Part of a small language model's weights.
Size: 10 heads of 32, MLP 1280 squared ReLU.
Training: a variant of Muon for these matrices, 285M tokens.
Each number is 500 + 25 x the weight over its row's rms, rounded and kept within 0 to 999. Layers, rows and columns count from 0. Numbers have three digits each. The size before them is the row's rms in percent of the matrix's.

# o: layer 2 attention output (transposed), 320x320, rms 0.0788, rows 306-319, columns 160-239
# v: layer 2 attention value, 320x320, rms 0.0917, rows 307-319, columns 160-239
# up: layer 2 MLP up, 1280x320, rms 0.0896, rows 0-67, columns 160-239
# down: layer 2 MLP down (transposed), 1280x320, rms 0.0408, rows 0-67, columns 160-239
o306 102:529488535457466513512505515491468500478486518488554528510493493500549514451484491531471492485485486522520483497491521506515477527559467495462511484533507474467475526461487477443512494504519425488485478503513488549517518557516493464490526462
v307 105:505485479552468494486548483505511515555497501504483511474517539493508547477475537495557521526478542462505479533512503503474497528508481518514458499489499540511448464526472463495503461527495501533514477521509531526474488489540537528490531525
o307 101:506507534515480476497436510461460496505494492501466481558534479466491490464490495500491494489538501484498480502480506477497470452487467502493511438521498506489496512511490491486509544487503477519498479500481476453506520500542476490477523498
v308 106:448482516526495526539528490502524472504504515497486511519514515479530490485500494511453506513574555481467493490481510536499473511545525529523509476494501465486519477451464486494511510509505505500496534464449494530485500521483513486496502464
o308 100:476507526464519499518488523465470478464546485482517495500492495522559484513482506486496475506483518489468514506524482496458497497503493522490502472481547473483494501504526488479568502495510460485512513502529508530533479520515500441525520539
v309 106:502492488512483516560500488486498515539530500533498530503506505483509526491492498496463471510502538523495509487494485481472496433479502456518496518496475542543494507514496550533485504480496537508494476450512488479525534477474523511501467442
o309 100:517449495523508493499540480455471488465479517489459477461460499494496513546490544490477504541503509500558515481486485483499485509461488514479477509493498483469496511482485451555564511469464469477500449510513479475492510494475449478503489484
v310 108:522475473473481460480504443495483492533471496455498519491466459449494442477502510514481500514509478482503504494549500491534504534450503504458509495495469532536478490520500518522517491515494454455469488468491475501548521517488512539437491489
o310 102:523530571532470516528548549486523439484494496442518494514531474527524507525551493500501493460496481522483470480473483479510515491524491496492466537507501511493483469529524516528473512512501516496543474525486453464473512507491508520500481533
v311 101:501479485533508531507476470492490527476497497529513476481516520555456564539489489495457502500506510487520450496524502515487483485468466510470534519505487485528475502501518502493518491511510520537474494527498470506525483512547499489512494515
o311 100:545555521530502521502447503522434494496505507505488532501470485530468509490479544478455473452510527477492488484493506462519531525500553481501511487507512425485497499510495496488483502492523506486450444517487510533519524498482522513486500493
v312 109:485508538514516462540546542500497497484490477507504516466516483541483503455512488481528468500497519488505502461500504518529463501520484548478489514560487508514492501547413478517445467472439486496488543538492485480520484493514526469508518504
o312 105:477534449554475496504546519489479478474498521486513486465515485504462509499502483454472486531517479522507502476473504512484483486517503477488502457476500514536502475520513538468530510471495506509478484517486506543515503496480545520490528488
v313 108:523523490530477503491469511511500491524539470479517518495488505483488505504544488506519515461484509485493510478500522494501505476479501503500542477484485507447491568491499469522491501497502464513522525505495499517477483510491451487497486498
o313 108:527521500523490518432517533501516510474463522543494503478511469478511505485534506548495499508469501519471518438517572514472506527513482508496464499453499502505490491500491471558505464503480501536505487517528539514498538490511510525510507448
v314 098:484514478508478519509509512510540472506510561485475530498509488448513549502482460516484511507494467524489464496511508494482504484523535492506539491464491482501483502475542472537507492470478521493512492473489483488508485482500484448496539552
o314 094:547487487449525487527508488524509536480500480507478445494489480501521500509498528517512471472539447539474463509493484515489476506497529512552531477492507528474454545530484510495478553510469468466497523553502536491528520514502492494519486512
v315 102:487460438478505480476501546519472559492489491537509483492496480511517525519476466508543505500513501468533457507474487538494498477477476502494502507510498505555512493511490500532537531496488568504521498560502504506498511515504494522545525519
o315 101:558480552517512489508466510414501514519462450519442498493467487482441490454478477476491524467526471509489533492516521527503491479498474458529475501509514504491522537475497528484502494492500508500517511515494527510527525514480520488443541523
v316 104:527530489460506440531463451550445482501529491493491508503473523489504504494529468516515533483513500508489501550504498483511459509497464509508538464497511520486502491538467478491498505481411514511496525510496478504505479472440521494486516475
o316 101:508504484516487493508528506469552529506503451458481500478486533408484519476478515536497523511473515470527508521476539468500508500510505488483481498529520474535490539506472521490500469512492527504514505510509522496537501532480493451499511478
v317 101:502478430489444513451499490502482534479486494526509504523504537559514475492537493527478455506512512494482513510522511463461492473510493506483559495535526520508469496528513474524499453477510496521565521491484508558544505481462495509513504514
o317 098:516567525504510501453479498532541482487504447481512485453498473454488541533487501536518533525462521487484530527480508514532497527500528483517506468514441492549506512480511486536528484488548443497505475503515461475547505497504495504505505491
v318 106:500479514509511497521512517538480473528549534502525521502500473518513511526499525514478513476540515522491514498497538455480499463506497535552503499472507505500513485491478454488544503527515485477517504548483519471443489542515545511501491530
o318 104:491523512472519516500499493462484529493488527487494510509506499523492554515505507481502460476511476487519522493510502522514522533517522508471496514502492505543480464517489510526506541485511508443498533534560541487515550448531493516516494487
v319 104:517508520518490456508514500496495540471465544475495492503533532525498446531514531492525504528472502498534473477503468526484484534445484466490510521531460522535494450495533435494483530472508471528467499464519474501491500459487548511475516520
o319 101:531472477502490518542512551484501488496533479483508495530496486508469482555497497464484510501454463476534495501515524506521488479511517458514529486524509475476551506488515520504505474535538545480501466495479507534529488472476502518492585512
up0 106:492496509532477474480530503488533514523506497489440531513504540539499532526518483477533496519515556468510489420518508504469457494485480520476499493514542515456552497509457454489495463491480493493488497503465489527472496475490512507535533532
down0 090:522504499423514499504485506506463481494488532482513512500507443469491504488489494539471505431477476536490479505453523440531533497515523490497530513544496472538490502478535534505488507528535511497527501490516531527526484520494519482519479453
up1 101:519497522503458468505508482453500530487460524470469512531505493529485455506489528539509528431506477534523515526516467475533492516508486500502519487496484525473563536463535488467480484550497481504492455497487505502505487492542512482576483513
down1 097:510483476459518468486474522512485458533512482483523491479516523505557556477482522494495452551490530493484507518510479515465475464493482514515541512537531524481486501484510484504489560518510487502476512482481494524526532534496497521515524469
up2 082:448522541539486472507501504527474486483500509481520496472502491536517511475483504515513487504539501487463488529543496518524472496474521504469554470481495571498515522513470495510525477444505526497477543508485509502546498513535551464489510518
down2 117:458508480486488495507540480489548481480472526505506509500512545480523516532490478504444530529489530497507519525469513455531504445514498478488438504491512522501490469482507485522525469537508495464502552500485516527512539474477459527524488483
up3 094:484491494505517486497486465520513497486533486411503561509495492534526508491433482474498507537474487488491471468497471492493489463531502507470472502501463473486496504484488478490470541502442500498462490535508473511496427488494512495536485524
down3 091:534480451487551514482490499492479497481483528481513491499516544463482474493538505508495474449530530482506485524530483488496495517466482569522502533517489462500520446500538494498514462504492502456482504483501485486481491546509477532518519438
up4 100:509499501515491469490495529497496489521520505441541497509512511492460523501521491462478476474539503555477514540531490524535481502500514507546528516473485493476493511468529464492504509533484528512468500565519471474468528447492506470472514458
down4 086:540482441469504492488511497489475492491492488482471502442514466477497445517513464523516513569487475482522448541505476486500466512481483512488511473477530493482515496512523535506487522521518534490509519467510537485557461548504502494519514532
up5 105:561493516489473499496541510513499497466498479516508516527499512502485521514508471523540475479506487534494510509525486503487517511480489470531524469475518487486473505461492514471511514479466522516489480502521521539482503539487496508457484499
down5 106:526476527512490490538528451507484548509511508485553513489495478537551508474506519433475504487501522493522466517545516491483507494479528514513455520531545484485480527525529512485499500476496503499490524536493480503520485547509485498505510477
up6 105:510482485485510517500507501488472493524518519493531489469494506513507478535477539487482469496548538449523525521487491489497488530519496490533476491470510532493487488484547474516502532486528512479514496487464461486506509463519511452484479483
down6 095:492458498520509479524459492486446497535536523448527473528500517556535487520467549525507534506521544478513520484483498533474512537493490504513502536433459507470504486480522531471524536511507502497496505461522485482499518459465502513490514468
up7 110:553466502498460489475510502508494498523506489475489530507472514490476458496547490455505512528512457485517547520516464537506523531538500555475531465515528473501466553501499475477512461513487454489515473484512500471529462517526515513513539527
down7 105:505533470524530492521529504529533495490472505489545540495538529509486496511521494508531514481456507471460497521528471509514453492470477493520483518454536534511489488509517509487493496487517460513485513506495487518475509512562452512523445506
up8 089:481519569469547519488520500508498503511501521493476499484521517521462497477510502534500476494455484486486503517473520502530504504511469479479493485495491530475529490532512495494502512494477545500498522515491511494513505466488514468445520519
down8 108:502499484561502490574514443473556501459532517461509484537475494481513509500479514472498485480566496497497539490484481487504485486489548466503504473505488538501481507462493540490516480518482476489476514483483502451537479516507473539507510459
up9 100:476516498503508503500489471538519464508469478501510501469520516482452520493491490468495484539507476477486496512526497489523583504519507469495480478506503528503509511499505513494502459491522534523447514530503511485450488498495476490520513476
down9 107:492518502489523489476508502484466523511466477473493487504481514506547475469542519505490482503538531481454502494481506492494452518530489508496526538501507486484514460480467476528517528541551509502527480518473490509503522499483478497528499528
up10 100:492533457475513494485457536495521500478515463499491507494540493538488496447503552496528490482513516477488499498501468510437488499480503501494515519529542512472493534509529493486487512472477483468552485471507467504531462495513515515472501540
down10 096:507481517516540524529487474547541473506507508540475473481488492483477522502531481535511495473512526522521490514449496500528499468515512493479449542552525472548499534481489487538503476554507488464512507543523535497511530531482493518503520503
up11 100:490526525476506498469501515506506520483528478503542496471482501487515516510446525489474490528503535507481505527487534567539507503480473484478495529558497476459491495511460535512484490515503511513496495473448469479510544504517526490503504481
down11 103:519504520511489519498496510531480538463473529499529518532493498518479489524495493527573529508487517474471510470499488484501474488530474520481516494502500501519521461529484470515507527488544463452539484504524479498480482486493510523495500472
up12 092:506514468537524475534464498529508532512535444500545505500516504476487488517467485479512481496505508496492485518543483516490482491497490527487506436480460538515483497537522472531479479483511479507519465508548509518496498487519477508486464516
down12 092:513505490533469515495507475476522502482533520510511462466521465511523511484524480536469504512506477521478548516476533525512522458522512496465537529509531455481505430487502502523497521517550514490486517513452437505449529490503533510495507502
up13 099:486457494502479539452557528530512528503502502477542487484517493465554500533546514524555492506515508514503513521476462525474486455509518481492512451507526496526492494527539503542539522482455531464514521501512500431509503515510532518477482512
down13 099:498515527504485485522523523479483495509487477520450511459493505528538469454485525566470508550475497467519484495519525498567517526489461523455505522481475465471502467485462511534506524533505514521527508443485507544520504515477492493488499528
up14 104:464462544481473506475507466472524513489484508511486512497495512529512499502546490519508482521470493481501499482526522483468473526525511532528490535506498503466519481509510499463535455526470528504509487507505537545462493506499490495503530479
down14 095:523460496511502461455518565488497521462526439525504497475512496524497479505500492517484505493474472473496469545472464496516456522516535499467527495489508524539500512494500478472516523508511515498476548485518532500540485530480481558526535564
up15 097:515531490530495517510456497469514529513471499486503494536481499521458466472504499505487492550511541513512486503515506468462504434514519465481490509503541525490524484527518435558500528472521500522568506534466508505514505480518459476535503509
down15 094:508490501493517482492533497485462492500501502515497461519517525437517481504557458521531476470477502505476512467527527554487474501493520532507506500518539474486487511476508535464470512529496488463490482479553464568447496525507540520484494499
up16 110:500468507519455491470515507453485514471484515504489570504513494522510519509457510536519507517506491495528524520502514519491521559527512441553479472485521459558437499479504474483491530522484529530508502551506487521521523491508498486529539546
down16 107:498481516524501491458530480513469484535508456549500519496524460525521484503522505491513521462491472491469477491504513499466459442541457508478526480503504511483498556516532486480496515507483459507514471506489484507462510504501467496476555517
up17 095:519512512485553566497467500487485430484528495496517488523525452497477516501461514491526496538516474538481488484516486543474513462517505512525471515519471487461483499482517497509494493498514495525482524539516450519480522500481508536503442504
down17 112:446535507496531475476528490496465540528479523497514448538525498529564481502462498486509498501469495413518488458468501506519543510509518473496515513503493544506488522494489504520523506521507509471505482493482479489492507534508487473488526471
up18 098:479493492488501556474522481516499521525464499475513460518480469440486491484504488519501487455500458524529514475478455494506498513540495468480488498515557508503473528495507469466470468510498487512486483486533550522508537500518521507549520460
down18 078:498500490521512486489502504461472501500514517574500479473532507551502583465534497461492495491525512533509532557512552522486505486463498463503494487512524492521513484488493541500540463540497493492540509473476506518491549470536486493503523493
up19 102:465474534489523485533506480486505476514518499504527508497466505551495495531499511476514536470494504455506512508513509477484562429457541550493486478480472514533498480497505524505540498493506478493507523517502474531467509497520523489499503489
down19 100:504523496476501495505491507504478484463484517527480456517486533473496529476466495512493504537518528481512464540534442482470471428544503496503493532512478456489494518512505482496495538491487523504493493481575453512498448473469489525489519477
up20 095:502455519507494506490467482525483514491498491447521506541487510496508475520497527489537513514512447535523514517488455500535505538491457551491483464524503494530495529487509519519507479502547453507514494499482542493482496472556521502462511466
down20 096:481543536476472542504557469485496550492525445499493521430525495489531503510561497558535493498480512501501519514481492489469513533482509484548464505489457496485470486504486551488521495534517500516509487549483482517474500525460495462508497473
up21 104:497514461515502462495485477500504504491439475542518447568471514500462513458506503499494511489527492486529534497533490532529526524491482478486542492496508467537527543503496512498540486523471497511508460454538488467531477520516486435494515462
down21 108:516493496531503518558519527471490492469542536483529533501517520543523477497568489502490511524568470499495511497520476530470500554488468553549508538511492455484531506456514486512467534470500510533511540535526525503462512537501496485520482507
up22 095:495516454484498484492483489527471538517474505491438513501527484493518524448539534483538521484503499441447519520531479474498480529531490511512486490516469531532491494534497531511487475537471508528467434530551526485500465489489467491492459461
down22 093:474531519453522524540486515501543470500517530495490472466448516521450471539477522484526509500502542483481502509515470504508524534496462485529528445475481481481511486497490477482516514484478489510504528461472504512491533501490538464518468494
up23 105:482505518493559503518507500518527487490520515485444492525491510515456500513499462491517501536529489514430478463512483518512498489495492462481507522508456543540497450515468508450506531468448511514486507473512500570498508514535503475487498478
down23 091:518470495553479519504516475516480546527542498470533479472494503502504531501506524551490523505520514498519518519455498484456504494498498493524464525495512520474495562522461502515487442517487488543479545466503553519500528488491514528480527496
up24 090:480506478489509503499537467490514477475504503527484498514503502483521501522536493551493519524514506530470488508491507491484521477492503482523533487499514475502538505480540494516492492466500525490456534523454498455485473497498518482508498482
down24 079:519491517473467507498475531401486513528509521481519510494524505510523531494496530516482503479491483468495504481493552485515458473513506471552493518526516564582472481474468519534507497521504495448508511529544474460516471493528499515501491487
up25 105:517535535511483484531500492494475501494499517468491514477502471505508507515459508448508487519493480501479465521409495517470515496532542473489501509508544546542459453507522496452499478467530511529474495505481452483486516490456491456538450504
down25 100:472490483516438476503497518472497532494490508534492510533531503495523518494525483563485453472528486484496494512566474515525515524530488493515504472506546465498485525458483520510480502594481522490499528485490500503510502531504514493470537493
up26 094:480538495457515509500476491514487463548505477461483553520486509492478474462493506491549510507506498532568517492496498513526538508519480487510505519490480519490514519500559496492490466525488509513502550519487479508522492480498501483475495497
down26 094:499498500528509499499489510479515539551487522514532504447542493503477532521524503515469533489495498527442446517479462523517485495491511511472463527497506457500471475529463492518494521506497537499489485479560505488494522534490533503478464499
up27 101:505497475478485527465558462517510528511443507506480558543487508482496522451519505498472464435518491508532503516524524484472510556518518512465524476472532494516503515468533500486476482479505554477482533515515502517504517507495475466527494468
down27 104:474440515518481466509505494460506491462469533531499506518544555489553471481493512508523508486496517469500521476509529514491491506467532489479511494557514494468523501508449504510470515476521438503463460523511479564518512503506470478499523547
up28 098:530487515457536500482510492491570525514507492444510476498478581518462474560486468459507494539506485497501490541468506489468475541473483538485490521529492477504477477513479472507524520529515487519520518530493495502503485539492486429473489511
down28 105:497496503496502489507446461493516484504495468494463549502480491478528539503534501465551483525523544542482462512526506472509534483506541509503485535496514487534505491521548481537535481475490489486536460484496511511499485480494577529505539493
up29 098:569542525493487473519538517469495512483520523486476471467523523484475475475512503494495517531498541469514491486501471508519478487497499464541529545471489468486519540491483502509496533471506472501511557521477499511475506490467514472511510515
down29 095:478478522482537522484486486462550471486476476487468479505502509521474547563524476533475523474516501528472508490510496496518461477457474496459504455518520474453497534523498520511480484484506494515488465519489494481499499510483477483469471509
up30 091:514470548491491498497478464550486471485487518508475507494475516525495494496551460477526519497523496448446496518463493512493504484499506485488492476468469531505503523453519459524490518539551493509555487554496517502524526493485525486471493494
down30 100:480473484499529513534531474492502504524525505517538490499517539475457540444517510488491466511479511549479537483457480496492499484512475484465459512503507521512528521483472475493519491514468515549483498507476503514466449483489489521514506499
up31 103:481482520471491476522571519475457480470492486468500490496525530469519481543463503465501527515466529466449535534520507510450479516523506477499516486501477528499474486508486471515508538500476507555518504527540505518488501506480543491480504490
down31 104:483483492517472510489446465578500545510508469520458487482494556497494519508524502496497509510510538457522487466521497576487518500478498548508483476533510471498451516472510495524490536503502473474492502537481511507503495511467509496500424477
up32 096:530494497525526499525492477428530523459536485470530518510461570495475496526515537529521502505526480509494457482489488506523493526509471479497525465487471486522519498530552479535484496485472493532528470533489536517458472474481517483512524521
down32 100:463504459464499526494477501512495538550463496496484545576508470536499496468498517506515479508487481512524506501455498489486519475496510497506459492517470487515473503504490477484488496507455490492458516510471482458504511466480490511494532509
up33 096:477501469475486466529504467549467470475473567475474491497492533502475515491514475509516516479516493512504525448463512506465457525486464510544500484515556500515510536556512482557458452484465508487445503494493480583501511528495493486511498454
down33 095:518518527523533525499519539488549489514525462495508488486496456476575511474471492465489548504499473522517515508506491500505510469503475509454495477478478491481492472483482533495525497510472514509546496507513548458488498468517514473494528515
up34 098:482536526518546519484526492505504521516495495516493505448480524456526525510496471558514511478479525513447514480546532522494526517491521505535526507478548511538501519508497474490464509470484508511475495510506495485437559496506548503501546502
down34 100:516513528534474451547504475502531528493499517470506526539527520569531495505466495480478546478521523503502497484515487562502470497505489476481488465492465536481507480446506529479448491472540496527507505492469546501503478500440463506475521538
up35 100:531522496539497485479525561463471483478536509471532507549476496492525451553495488512492480470502482485453496458498556530509536550518485504489494502499481429517508485505478530522535504490508479505485456527498509498494473519495498490476511522
down35 108:502495498483473535532452514482502504529524494476507485484484490489470517452487497483499473498496521456521526514507448531506508501499538483484467492506525492514484523502504467502483532532538524487465511537518467507471500508537476511494522483
up36 102:537471480513474499523500488486500532483485447449511467460496471468516471512485514465494526508483496479515435563529542512486493484491555518472522540473512496489478416495481493494507509518501492513492546467526484469510449516485522450523476484
down36 103:521510552480480508507471478489465469528500524523469514578520502553473502500474497476528480493502487441442488477450492483463458530512491520496484500507484454495503526465518509491493524490482498503479485518517508515531507494538487487500472529
up37 096:510495539518528580530477482505523503504515492490484538499506496511459530458535523505463463438498507504464492506543538510506534512474518510444563524508481527521507509510534489491461477572507543477560494515452475544464472475512481531477475490
down37 084:504465471516489514459457476442468487479526488539527460494504479493510548513482541503507507498511488496488497514495421533462525493495508512465533500518530496474568487518512529494494457495500532459463518508510538548487495495506523460490502517
up38 099:532528513512555451470476512495465532474481592502511512538512519494477497511510493493528560498520437498459512488518525512522503481497551526478508504492497543562516476503441496507532483495509519473484471512469498468532513509473518488476522490
down38 100:477483466472460540538512497458503489547525504496495458483483492461509509463511479519512490503501507506524461484464494484498464554503464481521491503470457463484441541506553514523477443506505502490507513506478483528467497481528510533510462488
up39 080:489500530537484484505494472517530493505462476471480515525488534480525555496494489468488465511489512524533501478519502501485529506525507504557494497529504503475510485467522523501558456486457502463460487568493510477476484515485485500510507493
down39 096:544495515537520530535465525480466512466478449506499443497541514522485485498508507542497510502525498479479503547489498526480464468443514530500517498499464499524499511505451490538488518521532532481515511471523550509532493477567483528523475494
up40 089:461501473477485492486485498478507475467508465455532549520444455511488489477486495506491523525519486484549469492530522523490480491510473504497487499532474501481509485488514472559507481504459515492500549490480474498499525516505510492505499525
down40 103:496530504525511490495471511493466545523500553511546477494496545483518480501486490495541509452493499480474509507491489486498495462527486500506492459480473535474496517504446525473518506525494518509498451532512526510480554511481503519496529536
up41 092:494529509534502506451505494498525467513498476515500454474550443444452489550515485491495476474487499465472487503491472533488515529513489489520507493470479512511452461513508487536532513460518511512516499467512473492515480487492464516448508523
down41 107:510527528508532507484487524492516517489515467509501537492468507534545500462515491513494496536499490512501527480514509476521476520492488478480485488539482497512515506534472502498505469535472544492499540483488498508536487555513442474509484541
up42 103:508494498480438473482507513491495504472530511520512435494479529546465478482481497508479523476516491517537534491434524533482511511471495494457498472502476536550473567528517479520496524529525505491479491506505533528480516485489508497492452483
down42 108:521543536473491527528489517516489483521493473512483481478528488545471490546495469519537484514521503485475478475490515511501487477531491506557515547527514487498499468485507510475522462533449498510497526523494471516478495508496536537534502472
up43 101:554524560544510514539492456461500486521480509469515471461478477481482485494513471491457480516514526499484513511572483489529455484499548502543502468515519491524504471540531518550546475496535465567493467452482477505512503532487536523490502477
down43 089:523490501484493503490493544507493514487502522500528495540477503496498479488496537553515495485489499491539507528523519511502514529508517477487476559509473527463529515527476469489510502467511499449505485535470475494502538473509472496456552526
up44 099:473497518433487482483519466491482501469470482472494515509500500452478481476529485550473447477499472510541534494478481479498521477495531478537537540538476505484508500486506470504513517492468548537539533504498457471486536546486503500459509525
down44 128:509497496528535479508500513454512490512478503534491504516485521517521491515487524492479490502517479486528497478531522501491537522531481477536541511506463520468478470514485487526489501500472456488510513494515486466539474499480479507477479499
up45 097:502528552479529488486484454487500487506506490484487491509499508476524529525466490473512498526558505509518507495505514507501503517486508494514492499495475503523531515473524462491448498470507491505527462507498475517470529532545508516498495497
down45 096:501480466489518479475489492456517479490506504502491511539517459552504480470481497535515538480511509510485494501448485539545525500509489501519490469530489517515454495520508516522522510517501539487468525486493477476468500548495482499491479509
up46 095:507484492488474483513445501474493506500489501517490501457489474508458510521450483525533531542525507526455518512499470478508500477499526495527518515451476498519450555492535504493488500488492529504522506544495531522498490486499501488498497482
down46 083:493499484560552528472535524521529523486524469513510513573523500499521500479548530521479473480444483504510473487504486515518492520514520462469499474531549504515507461539502481456552508533469488492484538490527469509499471524514441515525516471
up47 097:467523524528498469554516539520480491514516524481495471479513494488477472501485521482534506470511500533517432490444486491500518484501475511513548473500529517523496530557473507514465487478481520490466527546484515531523473482484516456515464534
down47 092:516474520511465561487530517540496513531476501484505530515478539475464511510454463498489496529466522485527535493529503529493493499490507549480526539515503559517480469470474492515459528531528490496528499482485556478524488447520542512502552498
up48 106:502497507535470515517531511514470443510497504546525504467489478469534484526497480479481482504542529486498489544497475509506532493476469532511504481447492514508483503515492485497457495453486477509552515502478502497472515506572507521513494502
down48 101:524483525459528519517498493492531541477503517482437496528528517526505503514459506527504491504496507494465499516527497491497457503533533452498498517511496490461476456526515490528488478535460529511453505482493487505514466551489505479515531502
up49 093:500551506495515535510505498484505478532509525525540485519518497496494487496500500490497492526523503492479447482498475452488487518501501494538515515473464513510459518540502525521564468515498505487486526512537462481513496485460495464497488441
down49 094:457495492522458453489459513470457486484482541542483501496513519510531492503498527511473492517489513524535504541496528526524534476461518542483498485481506486462511531508494494517452539486490505506499489493507494531450502465498524501482525535
up50 106:476478484495493465467507519532540453491534508503495503508493485503552530521513500464509501493511492523447521534500537463495493506483505469514476554518489506468465495515484487516501492532508562507497491483514509507545508507511534538486530453
down50 093:493531475488471561468509497446507485504484543501490540511510534479509516441529525534502475518527540524530513487526509518467513500527454489491529492489516567493458494486473491529475556494474497477523469515513512511440547473481465477514479478
up51 087:480508534491566522537490482482457507527504512536532460529497541509523490509454543508535476498500451477481470529496424508521507490485520472504494529498490484500474454481515522464495491494524500519494522503479481518514506513568475484466499535
down51 110:488470466482481503498466487481484484454456446530524459462480463475464472524484491506472532528488487513478530453500517497504519546501509528496480497496507513515470511489536531518515491508541501484508494526554513505463517482478490501523469502
up52 097:481493537478468513495484506501510502513489482464550475471520485484507453500471486462498465502523513485562498523495504492505473526492486538509498466505517502490508490444564511514528493515531525499481533498458483442510509526510450544527549494
down52 100:554534471501538530496493457432480516529487530473505473492498466484501510544520472499474552481494533492479529513529562538512483478505498488519518521506500498512465482499504502478477514513518477544491517521527559504501496469491496458533489508
up53 100:463506488450501496505467524497499469493512486480510473558510503459511512470499526484522519508512511500513457557498493501515462488493501469566531510512513529515516508498486457422511494473481481470482516506484499514460507461499508514505534517
down53 096:535489497539556500457511510515485474509471491541537484479492444483496476540485486492469517536481477516516511448453492461487539493502508486497502454502509508521456479458526483539526467473499494472496467497532506454544471529510488505506523510
up54 090:506593485491497520517491480541499494486531537525478534505461493515510496484519467508545507489483504498495512506527463515484506489473496545479504501497565485503470520465506509478457470510488517525439507468455508510541496521513485550509490529
down54 090:508481519580544452537497523470514496486530504488507505496510489500554522487503482497499469486527482478512550530497488486504518474509473500488528500537515513451531476528501457452495513488466501474504492503468501471432531500505547493479472460
up55 090:479469512553494486508477533496522456463505478445513507516512475485482498549499478485482507488478482526516499509539518573513530470487489484560512515514514556539476471466516489482514499490511495486508555509497497481528497502453493485438515517
down55 090:473503474461505504492519506497509507488484536526547534506505536506452501481476497496517489484510533494489518491517450506448513424511500502461487478479532498543506465518445499533485515495533502535515529488549498531509536489521483546476492542
up56 100:522531461528528470463515477482471514448458526490499464508467490454501526506526531516473497476507538498513510452502471539477526499506516478485480483459529516557478505507534524508500486516544486465540487490503538520446539515533498533523478544
down56 090:446497474447489487494501506501491516526499501496480549482537504489529485546504518481506558500498510509519492537508535523525488497490471525495515477523469483459476494512515518504536526481519527506465473516503476491537454493466549458488517507
up57 103:513511488448476495571508482485493504492480516467507544514492478526483478516485490496452463515523517470518513543475522485535478503462473494541508461497516476501527511536495537501526513527498491505464500477481505491487564483499450512526510524
down57 107:487505488510513502492517480478468476501508481527479503538489508510519525481499483508511485474482466505504501540501464484469516514548486508522481492486471510492489522529492474478503478500510494541490537503509462505492509511504496489472497462
up58 099:522483499523559453519511489492519544487471504504491504540445483513487515483500525540499514500551500467499493480467502492491510520489475443504501509469465517502532470525537491528473481475477565539485479489465526528502483536506478504507473486
down58 109:499491476465503521466515493513500488489561485478538442479588486529503493491514476510528528521504476481482580528471529513506517475529514458544518530491485508539464514452489481548542466501490480518538524481517515501527530479530506477513517526
up59 099:472475462473544504525510526496517515500483524490478504507483496503504487486495533472515534508498486482526485479459536483515492489488490535478504473540526494487512505515481474470493501455470474524510514453493540534508549502504529488492525506
down59 099:538528491470501490470507505464473504505524513497505512502490476500513510520513465490477515496472463476524541534509480484505526489512528445487512476468517513495551501539521525482486471506488522519474504510493495501504476489493514480523534464
up60 103:462516490519471484531529508482498488493463500520513510519502506464493453493465492491506510496529473448505460499456490485461523507502467456496461495457526492524466512442449455503488488502491512523501529516468506499518508523519488527504499483
down60 087:515506500492549523462482492541479511489534475498506482438513504490479531499500486526501509539535521459487545488492509512514509474535531543473477509539487537517503491514524490541456459496553482499494507539516509526492478499472502497487489507
up61 092:531494496485497503466534474527538522486495467518462467505485507461485493515530554492502489473485476529490489506525543511505500507463492504562501530500492509488538515512486461499512483485467465478532477514514525494491534452540514499510507532
down61 095:503522487503520465478477492483502493488490529489481458509501504464488475496512461520503457577491468480507491503507480493487515499519502499488509471497510474493481439464516458524516497541462449504497489520506493513478502485465515488481510542
up62 094:529510497512525495499481505494515486486520495475508462495511476509520502503485494523504509472447496477527519519532493479507461494539507488459461482440465543501519502512486528498482511472458446481509482507520543454522513479492504492506487473
down62 095:478509484494524525517493457495501507457488470489487521520536527531579433533493498515527505485470465456495505485527466452497467522464441476505481451515498502515491496550474526459511530474538431486494491486483480467496462521537475507516506502
up63 102:473463493502495505549507502513493512473481553482495508508529462488501526505493495503473529498518521514510478489514489514492491529461489534506520503516518502477512450488506501481521499539538539508515476489505495509489479502523532481478511545
down63 111:543553509445492489529500495474494486547498478498570525487490517489510522452483518525483487494448487465494491501473504493499449454488489508489479509525490454483490515517507484490451500500463491483469478489488508482565487508493494500528496515
up64 098:524486476525504527530523460490499487463494443525483539461505504501532460503501461517508469521489569478473511462475471526445492534518497532476449503496520558496499501478467520505482484496545510532487523521513539520473529492490459486544488450
down64 094:474502498474495472496461510459478468530477498526529480468496515459500494524514510522529510529472461478545465558490477510528456509517529459514524516502513516532492507459463507468480520518554549489460524484554483466486472540530492507517518483
up65 097:482486482501456481489512490464453471471530527452507476519510510553497491503518534533517504494464476513466506513480504521478478521519500462514506536485509515525474508497486470475510509504473433472489502490542527510534432491491456483499517496
down65 092:473490483473524452503523516451532509522470476525530513511517498515488518529490481528467462470523528500497489513524496496509480481505496503506488456481471500479443522539486485525544489547535572483506499472494462450471521541518527508463466505
up66 095:525539444476542465452461500472505497469502499519492517508494519535538496475490571485498512505495478557513464507468556476489522522522492516488486527490518472497512522513509526511508477511502514492464465511510502475517473471499459519507501493
down66 101:497496497517499468535524514516490487476484478459518509475476445475489525527511471503511516550499495520508477482518520488470515489483462508506501456517497541468485489496523466465551511473521463502504560482490476482497509527471521492524517495
up67 099:487542528501519526510492498496482525513546498484482485491472532465531577481495541510516482494540486503535478508521502477465516493552465482476498503513454522524499510491493508481502475476513530492480483526483491474503492515512493519477509486
down67 105:478495498483521459517514551500484478501510498499468499507493490516493518515500492485440461482447509473479518483540463544501498504495518445572530513519520489494494464482475455483493509504536537495514534487523521494490450510535487474516486496